{
  "num_hidden_layers": 21,
  "hidden_size": 128,
  "num_attention_heads": 4,
  "num_key_value_heads": 4,
  "head_dim": 32,
  "intermediate_size": 512,
  "vocab_size": 2064,
  "hidden_act": "gelu",
  "norm": "layernorm",
  "norm_place": "pre",
  "norm_eps": 1e-05,
  "positions": "rope",
  "rope_theta": 10000.0,
  "rope_fraction": 0.25,
  "qk_norm": false,
  "attn_scale": 0.177,
  "bias": "all",
  "tie_word_embeddings": false,
  "parallel_block": true,
  "init": "uniform",
  "init_std_qkv": 0.0477,
  "init_std_o": 0.0,
  "init_std_up": 0.0477,
  "init_std_down": 0.0,
  "optimizer": "muon_variant",
  "learning_rate": 0.00874,
  "lr_mult_o": 1.67,
  "lr_mult_up": 1.05,
  "lr_head": 0.0105,
  "max_grad_norm": 1.0,
  "warmup_steps": 200,
  "schedule": "wsd",
  "decay_fraction": 1.0,
  "decay_shape": "linear",
  "final_lr_fraction": 0.02,
  "batch_tokens": 32768,
  "max_seq_len": 256,
  "doc_mask": true,
  "train_tokens": 208600000,
  "max_steps": 6366,
  "dataset": "wikipedia_en"
}
Each number is 500 + 50 x the weight over its row's rms, rounded and kept within 0 to 999. Layers, rows and columns count from 0. Numbers have three digits each. The size before them is the row's rms in percent of the matrix's.

# layer 9 attention query, 128x128, rms 0.0917, rows 0-25, columns 0-127
084:542513508568468510415456475545502468518497463448453505525399508514510562534546496426408495448502528565436494395495424529523453557519488527441603457523552484451537447548480485632515532507604568509609503560458499509442556544459528549432488505398498538515480521549559498495476473523496507591484465450481479494501541446441429566467488459533458508473392547586552548509524437366469558608449
092:555590506592476467505436475549398508437464395501526586567507546545460412469481493555478496567457464541495428522501485473516500483530516412533526458521481494552408559498527488492506573487487505543391519517501408429436478528501513364478478467449538526459531503580481539481559486456599447477499529602490565439525465587567467522420596467460493441575465517468511598507409562513476480556552
081:499533513484459542625493497527491458505450562465420469504479473552533524563547586503530499536542542553527548525512475480368495405504364482518485536454534451418517497434439484442490489497505507547562465474479497574444555546554421612488500457527395542474524598493487492474589534502507474513492484385501576585552457575489432405542495457583468545504493363472559477519504466465432469488488
099:532442487425527353526503480472535521526461451525496510625477486527541455487496542571501453457540496436485515504472486561520518464433422385517487447513447497554493497503405471648505492457405512559557507516564545414456520517454527541551451569572566467536394473499560465545459452472450541552627530503575568536483468495509441532508488489478460563480514425465451518403521468424492435465563
095:516486456513510414503478542511483475497474422526626511485446493495446533517483493459449503471415517527539525517502475576603489425520454433463457500477535453459498507498535477482437497589441447484568454569473565529546517555425504498516525536385426514525509411583485542441552455528546513502572533468487560530550542467586516563336605542496455567504542439614525450594511536537517595437489
091:480564457504433602471538444486485489487596506500495476498463539513532467556585485455464547543489562402497463524581527425528506509417502572541499527515444521485520518423509544412457480514433575472429577510497532555506455476495531536500458518596511517418566443493482496448510447532491502420503496657517468519526404544488531432582553477512422411496481510390501451557463605454566609445555
099:455513601506530554590462476554477418535421495504448447494627528449541555519501477398541469496583514451514605472523418525413561526562418437475515540458555482448544448424440494481529465574436558527489545541498488588525507512610496604519450491412471528542546586444479437419542541503500571554556482478442556532503510499443449442525414447522456541511524509532481425513502487462519526452556
102:518482524515538527473528466499489535582517474490544483491501449437449516478450466506480518485551456437522512650490454483487485489370563533428539450531505637492421485487506563524467455491630540425442580562521509435398423545495511494531404518492532489436518550500463519616488523508514437476519518545462628553447412500540446525545500377441544435499481528493541566532436509566527495520439
101:498513425485545473549467506543469501631499560513585522495532542473467510549530643454475466563516474481418450461494570536509605417568539446420531531456594477392577459465440498596500498549494408473528486471595470521447579478491482531487470446467469525432447522443497390491498480418433442487549465532409505508522447602581488475533507515527447483534502480486507459489473602515566552478509
099:446598477438571531407501572462451448525512487416507397507481454442558485450454545475469464455551461564549471489469566440549432559542417493479426571515529514531524462437442433446472502463439559463575531535540511390513528523529593546590446500607473540545564469469489477508459551524479466514493488542551432591494493529537567516472543564444509551534604518484481505493560536409560468511382
102:595480458488506415529580501532396540611493566506454421482592426514483490474384478530559553563493409510472493511509428548463512488529580500594400468412556513524557501483541477546549514425472523530567470524433505446552541443434453518483621515497480542471489473520532506568514527512462524456521517448509594504515442430488523383476442549517552526526428578443478555444401476497451460498499
097:487506495452532424451493489485457556387511526528384524504443376558558424607554524520518435499571531487578561438502585440502470380525526465593488501569501461531565508491592452569473504540505422486447534493521459500420441543508542491491540497522583433414421526450479563488467461583433489521510588428477547542461496572479492521531487494502512463540474513523459468478548453479454562452616
092:539545505474489478582518457512477502531462540554473531510431463559501507527410567585443517450423484476511541499593636495476544473487513556622533523452564463475486495458372526377513497540402435535450548516460480535387540475534466468376514453485537521445509507539432545462485520471453492559546436420418507583519541563448529500498475465531474478512543436481490459529433556502517547612436
104:507529463525445483502468511448516462444640546490531407570428597562517454554475470430461476423431540432512501521459513408503520403430440471487482487475508498516561489537585503577521627446527406514480536552501521469479531495404493445519448519426505511539570462529458574485454473579471526568411460573514555482481538476513383558502551511447551532456475583468488539489467584519512392525506
096:511577535525443460537376458441456503517473389493499530509502475568434501475485509387540517437557548488550544426556525504572537514542463486528525471564471475508466426610511415492495467433483542479512471473402498509558544540465471547462424505533445531441436598553523500404479447559546414603519540422502501467506465610526454506501527465512549587525537500467505587518518486483410585405554
093:436518645477545522497486529575407476515484544526534558574553453537360503562407468449450559540491586485583545584491433486531460502468444499491461510463517573472546410453399526509484493534485440453509453481460542494572485480534542502514540503507520466475503561472497393465501445453398449493495606587584558503552515543496404455500476464498500485472473405503503514576565519479532597442488
108:500603364570470588477509557464556424427481491538415432493492491521476506567480473564467446468620511501454560504499527486599493486459504529489549529485509532543493575494463534575494449454530465534511428509478420579534485492533488458472511425524440540512576403535426555450429474532524389513537427491550521560589449515527561486510568470547420397508473423576523460539421513526467557459519
097:499463349476535424410485547543499518482467439443549480524433501589499405573443540493558504466441507436522545470405534498526537508530553486411522473451471510522431453407606515509462486518461459512536573491517554455432473544544525546425472511518538501513469568496545475479427504552514548503436530542483507574605489548444557566462522536472426497424530489509457595482541553624540629476485
100:581517515522458467523472402536482486402494531423466484612424471535537550497491529495523478538431428503487535473501459519414524480537633456440527528466544471545459463494481570495546547514449500557547448499526418488510439536453450558548458484472477564485519559547457433439504538506535511539425568520495591422394544556493505565396583550495526558581463477488607618428507414517476534457464
097:417496492550468451494439568501496581511498543469447510508567467536468501492511511448531561468507492529388528500547447520525482466418496558538483519589486555608481487470514508516564454542474488442587552501425502407447520552509418436441496480470423465539412367534447514434537493536497560479561480545492609431487446525617542520508492344548542471415498576472508479432523482510483458526593
097:475456488598523580578496498553534582535470594546417367563473502426461461470569515404522447565475654488406490506524493488538551589489576440429457513497513517491445564501524443520533454428587405500514530547486423504515537499520485542423524520540509508435469461501445470496502430542443494422499571516405445427469515544465557485491488479544554438426496507480547485544509509496528581546452
091:431515502527448464451543502475598566524447602534514552508407431574523447477520609544511478463519435530511465444403476475447497541456411535496493543493530493570553542502482476482481458508576451465513462456514567535506393495561430564553469539502527581469485506436593503451440374499489406505519555555520438547497642467484522435551577465514590520442580498462583454463456487526495479501508
086:528406482527562374558451512541479471429639554494540505453535491473474512463505468475497559522427346492546478488458544536518488474509491473441474418602539607547598518572540524470498483500484556505454578518442456542545431450489469512535434462516503516553577442559541555532515409447507469497565564447469550451486458558392545541489525557490532559407501504427484499600519470462457486507516
117:471570500489429544538485393517509503560511576522505508591513471451483491464443484594435512515433545420504489551551499494490391384472434458467542418443479564515487474584456493428441521521379504576422540468463467516596490480580488448542541530526580520466463557517528457442568512507461500481547449530466641536477548488547535547487570489477606426479517481497494460486458590438484472547572
105:538482575577546514392584397567493448537605525527476424507495535542434528528524455465512555448423474466470472485535479560529482423482546425476499524515529392583497507468482556517501452504550510571429507415482493416543479591459562502470340525536499425513502514464467592495476480509540442502454407522412485456536518591504516535484442450507578535587463458563530499517510564511542585475521
107:543532587458545490599516473465383565453483472502508406412539554459568542474421561556523531555467526431462490503505506454482558517417425554518423528484504575495450605491584485462462576515468482478430545488471559445489523494448473447586429547587452490472407433510540508434499555552564551492443471485650548492527540452506417487465517474462544471525435448528475520539544552548469465506427
# layer 9 attention key, 128x128, rms 0.0924, rows 0-24, columns 0-127
085:475448524539484504532504550479461510451564512556483421432467521492499377544486569445570546578436471482567549434516588437476416513451487546594404535503439475544531583527496475478492527543515436492463455419549473486397660510566586550514532531533523535515453448509380534463504471539518486400489377507475533531447542502475517466473482486480509476424446502514452437576441501472479502538583
083:578493487476483501470483504481604418480488563440498587467559628354460533477526563461467468548511548528365463495475540521575557502433452508456542459471469497447477577505361506466490483475403496545415517539439490479450547446533586517511517477527403523541398501456528483515561443504542572467512494469514558457501440465570477513532553528451521496475624506540542495501580474467564511555511
137:469505507542599516463543560470434520538470484545504494554467431603547534660506472459505512506579499491585560458504524461481499519533463595514467557488515475385551466498527439522504551511560567475610486479492537511448485527494440602474519479513576542447564598549477423541515500533467489551480514477525443465567587541498412488478416437554421528459395438406504505470458476451454448448425
098:398452565582575467515378439439440549540539482493484473495568472530387461469368461534523554486482527477524436563511497421434471554461458560492488517579556516546520463449470466486418571491550549507514541491436543497430512493560487447552477514444405504494380449455506477536540562482491472599534500492470627505519542616495498444532472524551561408541564474573473516511539520542493517490509
071:538519607548464412391492591462505532500456598508551492524520477459496528409490530543398504505530478500502513376530495510504523514495450524405442495526485492537508437454454571566596409473523480396485510423439481522554542418501502527557479529478458587430568550552552466495510565504544495579498414477541542459439511411522546491555497444489488494520501513447565531525426469457570585520629
095:542474596535577448452614557415474459488445581509546532490543404557382551521459582569473452534528401559524551562451414559469492368539569589473475497492461524470455418519508509514542563456518463497490534542525515505509462417564521490494503499408514472487496571481512511531477607486486509524490499437518496412482406454486457535410502531453527544552555496512448498458469465530457413424554
075:502466500528513519583477527498494503588469494520536536499525497524487415452454484571462565349398473463454504546550437586373488405534438469437525537540520499499440454527516523456453535561390466570437530493460524463552557535464486450535434460567435475473511399383563494483487537407620465505567485574534474459434522474523546573529555491467570501539511501509512521519542556517567506496577
102:481388586459438490463552523427557451532461500437505468480510466502421495499464473554462455499547480514523620563569481520454429505492471536547495473552512495466515521514504480509517567475469507553428479543508451504497513420576585511478431513528515428513577474516523511419522393522456413534421551499553592480428549488591459582395567521571540389518508591512481592398409495508540533534540
101:495537463482498459488510517501487560472525596429611521517576503531424479556600442532574500452521452463488536478544530460514517480552501531494603513543496545471617398470464402646486492437470522533597490497506533508575471530506441492493475510426556518486478520434476397484464546454380449510483603534518434414440554476525495482567465456481558515547479499432474512509513533365493417491501
091:538533424430560350503477583590479591597510522498485485529448509514530429476429547549454487547530536535521527406496512467424504436609467557539495554541443450553460493474468557565458420449503413520513416569573521539471478516520508508600502498425463437546535526526512440466488516433417540479547455458580508556457508479484438555516494535467507577451470506565454565396572473479540496539447
100:416470512507488364412579414494382485493507554497518469576495525548504436426518480543472482572476462440535521459577520441493512406485466505496483571455396537538491495547538536528630483576477468520477506502449488528533457537480490505502496474452550538443470550418374557479510508555542513462513538512523633532575393557446445440433488476488557514515577526452497440559465461504476549443568
103:480508562560533587515475526457467395553537516482511542564522480575434585487532431410522498510509550434453473543413494497498445431468440491556474540575577511442466590547480461519456441509496539451485485382501555562492567559582541580583474455603445488558434526531447467504569488521548541468544535554530508443494446517489554488514611443492480468476429557526501459526492388400427543545514
094:540544544417481503491461514554574468474419455494491565505459496481434528461480424458482535507485520481551589431554503493492487568460600510411512545527479513468542526468489542421461575562494500432558583500521507510484467603461487505570418497529449460471490526465518440464463617459545532497525532612531470495568495488390452465614475427513474446559371576517493506538407486518414549603555
099:461571515386528464540557503521565464554431477513526517502521496393444500481494426496470444416460508457552551567514425509539575516552484421483459500406485375462463583545525455491512533467488551529446446464495543426606581480526469492560487460475446587541465493526552539416559506598487546550552428488402487518519547467544554441501456526535541550588442567542467514467480592556543564466549
094:406503501580533484576466501496427489527406502544443406531413551489505626599465544524470544575516529509525433509562521480510521528462435526439490456513557569485473483537487480475471474485543520553475505525495478453483536555488631584549515510512469560558438557524501360466556519495480482490447552605470458483512388509501441511455510448543492504533493443435522437466570537406492604518375
093:461478514503453500513583419513458555512535478439503410490501503411545482507477507555506477470599507466487489536431464564542367534485461430496440445474465458484444472433467535565430437426517486541483521521521563522427442525520458486555535462496496452557578441464455558530485524574415514508518588482510466446612542622580498561549552476576470551642555462472543561414486443538477506436469
102:536490424500424575417483511469554544639394487479446490549511439459380595518540571493484491486579513488565560455466547535486537481582547430465553527496501483564526543519515475544509534539465459438543460495454554587491459459485552548553541463582421505520525469498496477407486508501462486497512449485468397518475650444480521479497531521525381463474430408465566477489521482461578585500538
095:526535439458462439592515472380431485541520536430530558506545539516491539458420480555464421488457506518449473459472542481427501477575597534504435423508582539528490415482487532503482481477522466460562587415457486487475535561469498554576463493604540537454499427428599443411596537499464553531558460603523469467455530492496597466468582534456464486525500493432495588398520520442449513514535
097:423556477467583465537405459482476564459444495495435486486434610554478480533490474538427521566460439484561606496488563501574579486455438534483431468489449514489510554500461499428516513451621528476475513461493535419594499466567538564334499529558530503481435547482525510386547583527574505486480517550538491496574462526494524488512495606453469539509526509456538489417428408475447457516526
100:520400543595511470493477406550464497534474475522446547497579454503443541463498587409528571524493570499496444481462467588477560504500471395479398580505510499533588532455444491588584578550536511486443541478496428473581534536509458507480488463474551515474515518460504545516511450486573484553463617544436615401437548469471515494492511473495523500435445524422404419467437452515531581458446
091:479472478524390514519463416538405511525484472563527570612536453561504542538522525502513524534484495524501477457454473543446439451584528439548565528464503525489534535477556436562487563472544454524391476492505446429516444484650459501444503458457620469530491486462566443457556534517400456484491577517417493488504557539443482553408587473426492574475357524471544543567517502480496453463483
097:577564561541457484560495528488552486528536488512455553470558480508452444528442554423441475507551452596512517390493501512452547514455437400460541505523448482528507434556466464508538450415560493509552548383486508435513571518685473504508525581533409528451499494517533395532486514586460452501521539480435432498406489524508480504576498501493472412551565526512525436440546412528515536589493
087:518490541466544543551452471477511379499388445442517472460546505481538587515500495463521509571520441442516497572576601522423562514480501524475458470543411546543574500523514512539474432440523478426459560522512347518536429457543501424532461502530415449601513540534545461506503427486483595533460465505448604409605467523478544500458486503422515497484539540486478549443567463537471427424550
110:499471621536505530523531457495521456559434448561410446535382543493496561455553530548460505437427504544579594496516478606514527531530459510528516528442472492603500497506587544466467542405425592580500490470488532513485437489454508517600504505497493473471499457493407463530534486570523439507516452544439481526556529473532585536521564522515511453571485468562447449406476460443376417396484
104:412517527461458448544519563553565497481500475517488485432513589448512503504530374486579514438415492573518535562485502476544436434466509446401529501584511500484529556513434454580438501474461499629378509469395473462529462437570488520512501461614442424572561413526467483504464467507520597490486518568588459491477528479478502548464607533487511432499425542519447521552518558522510544444499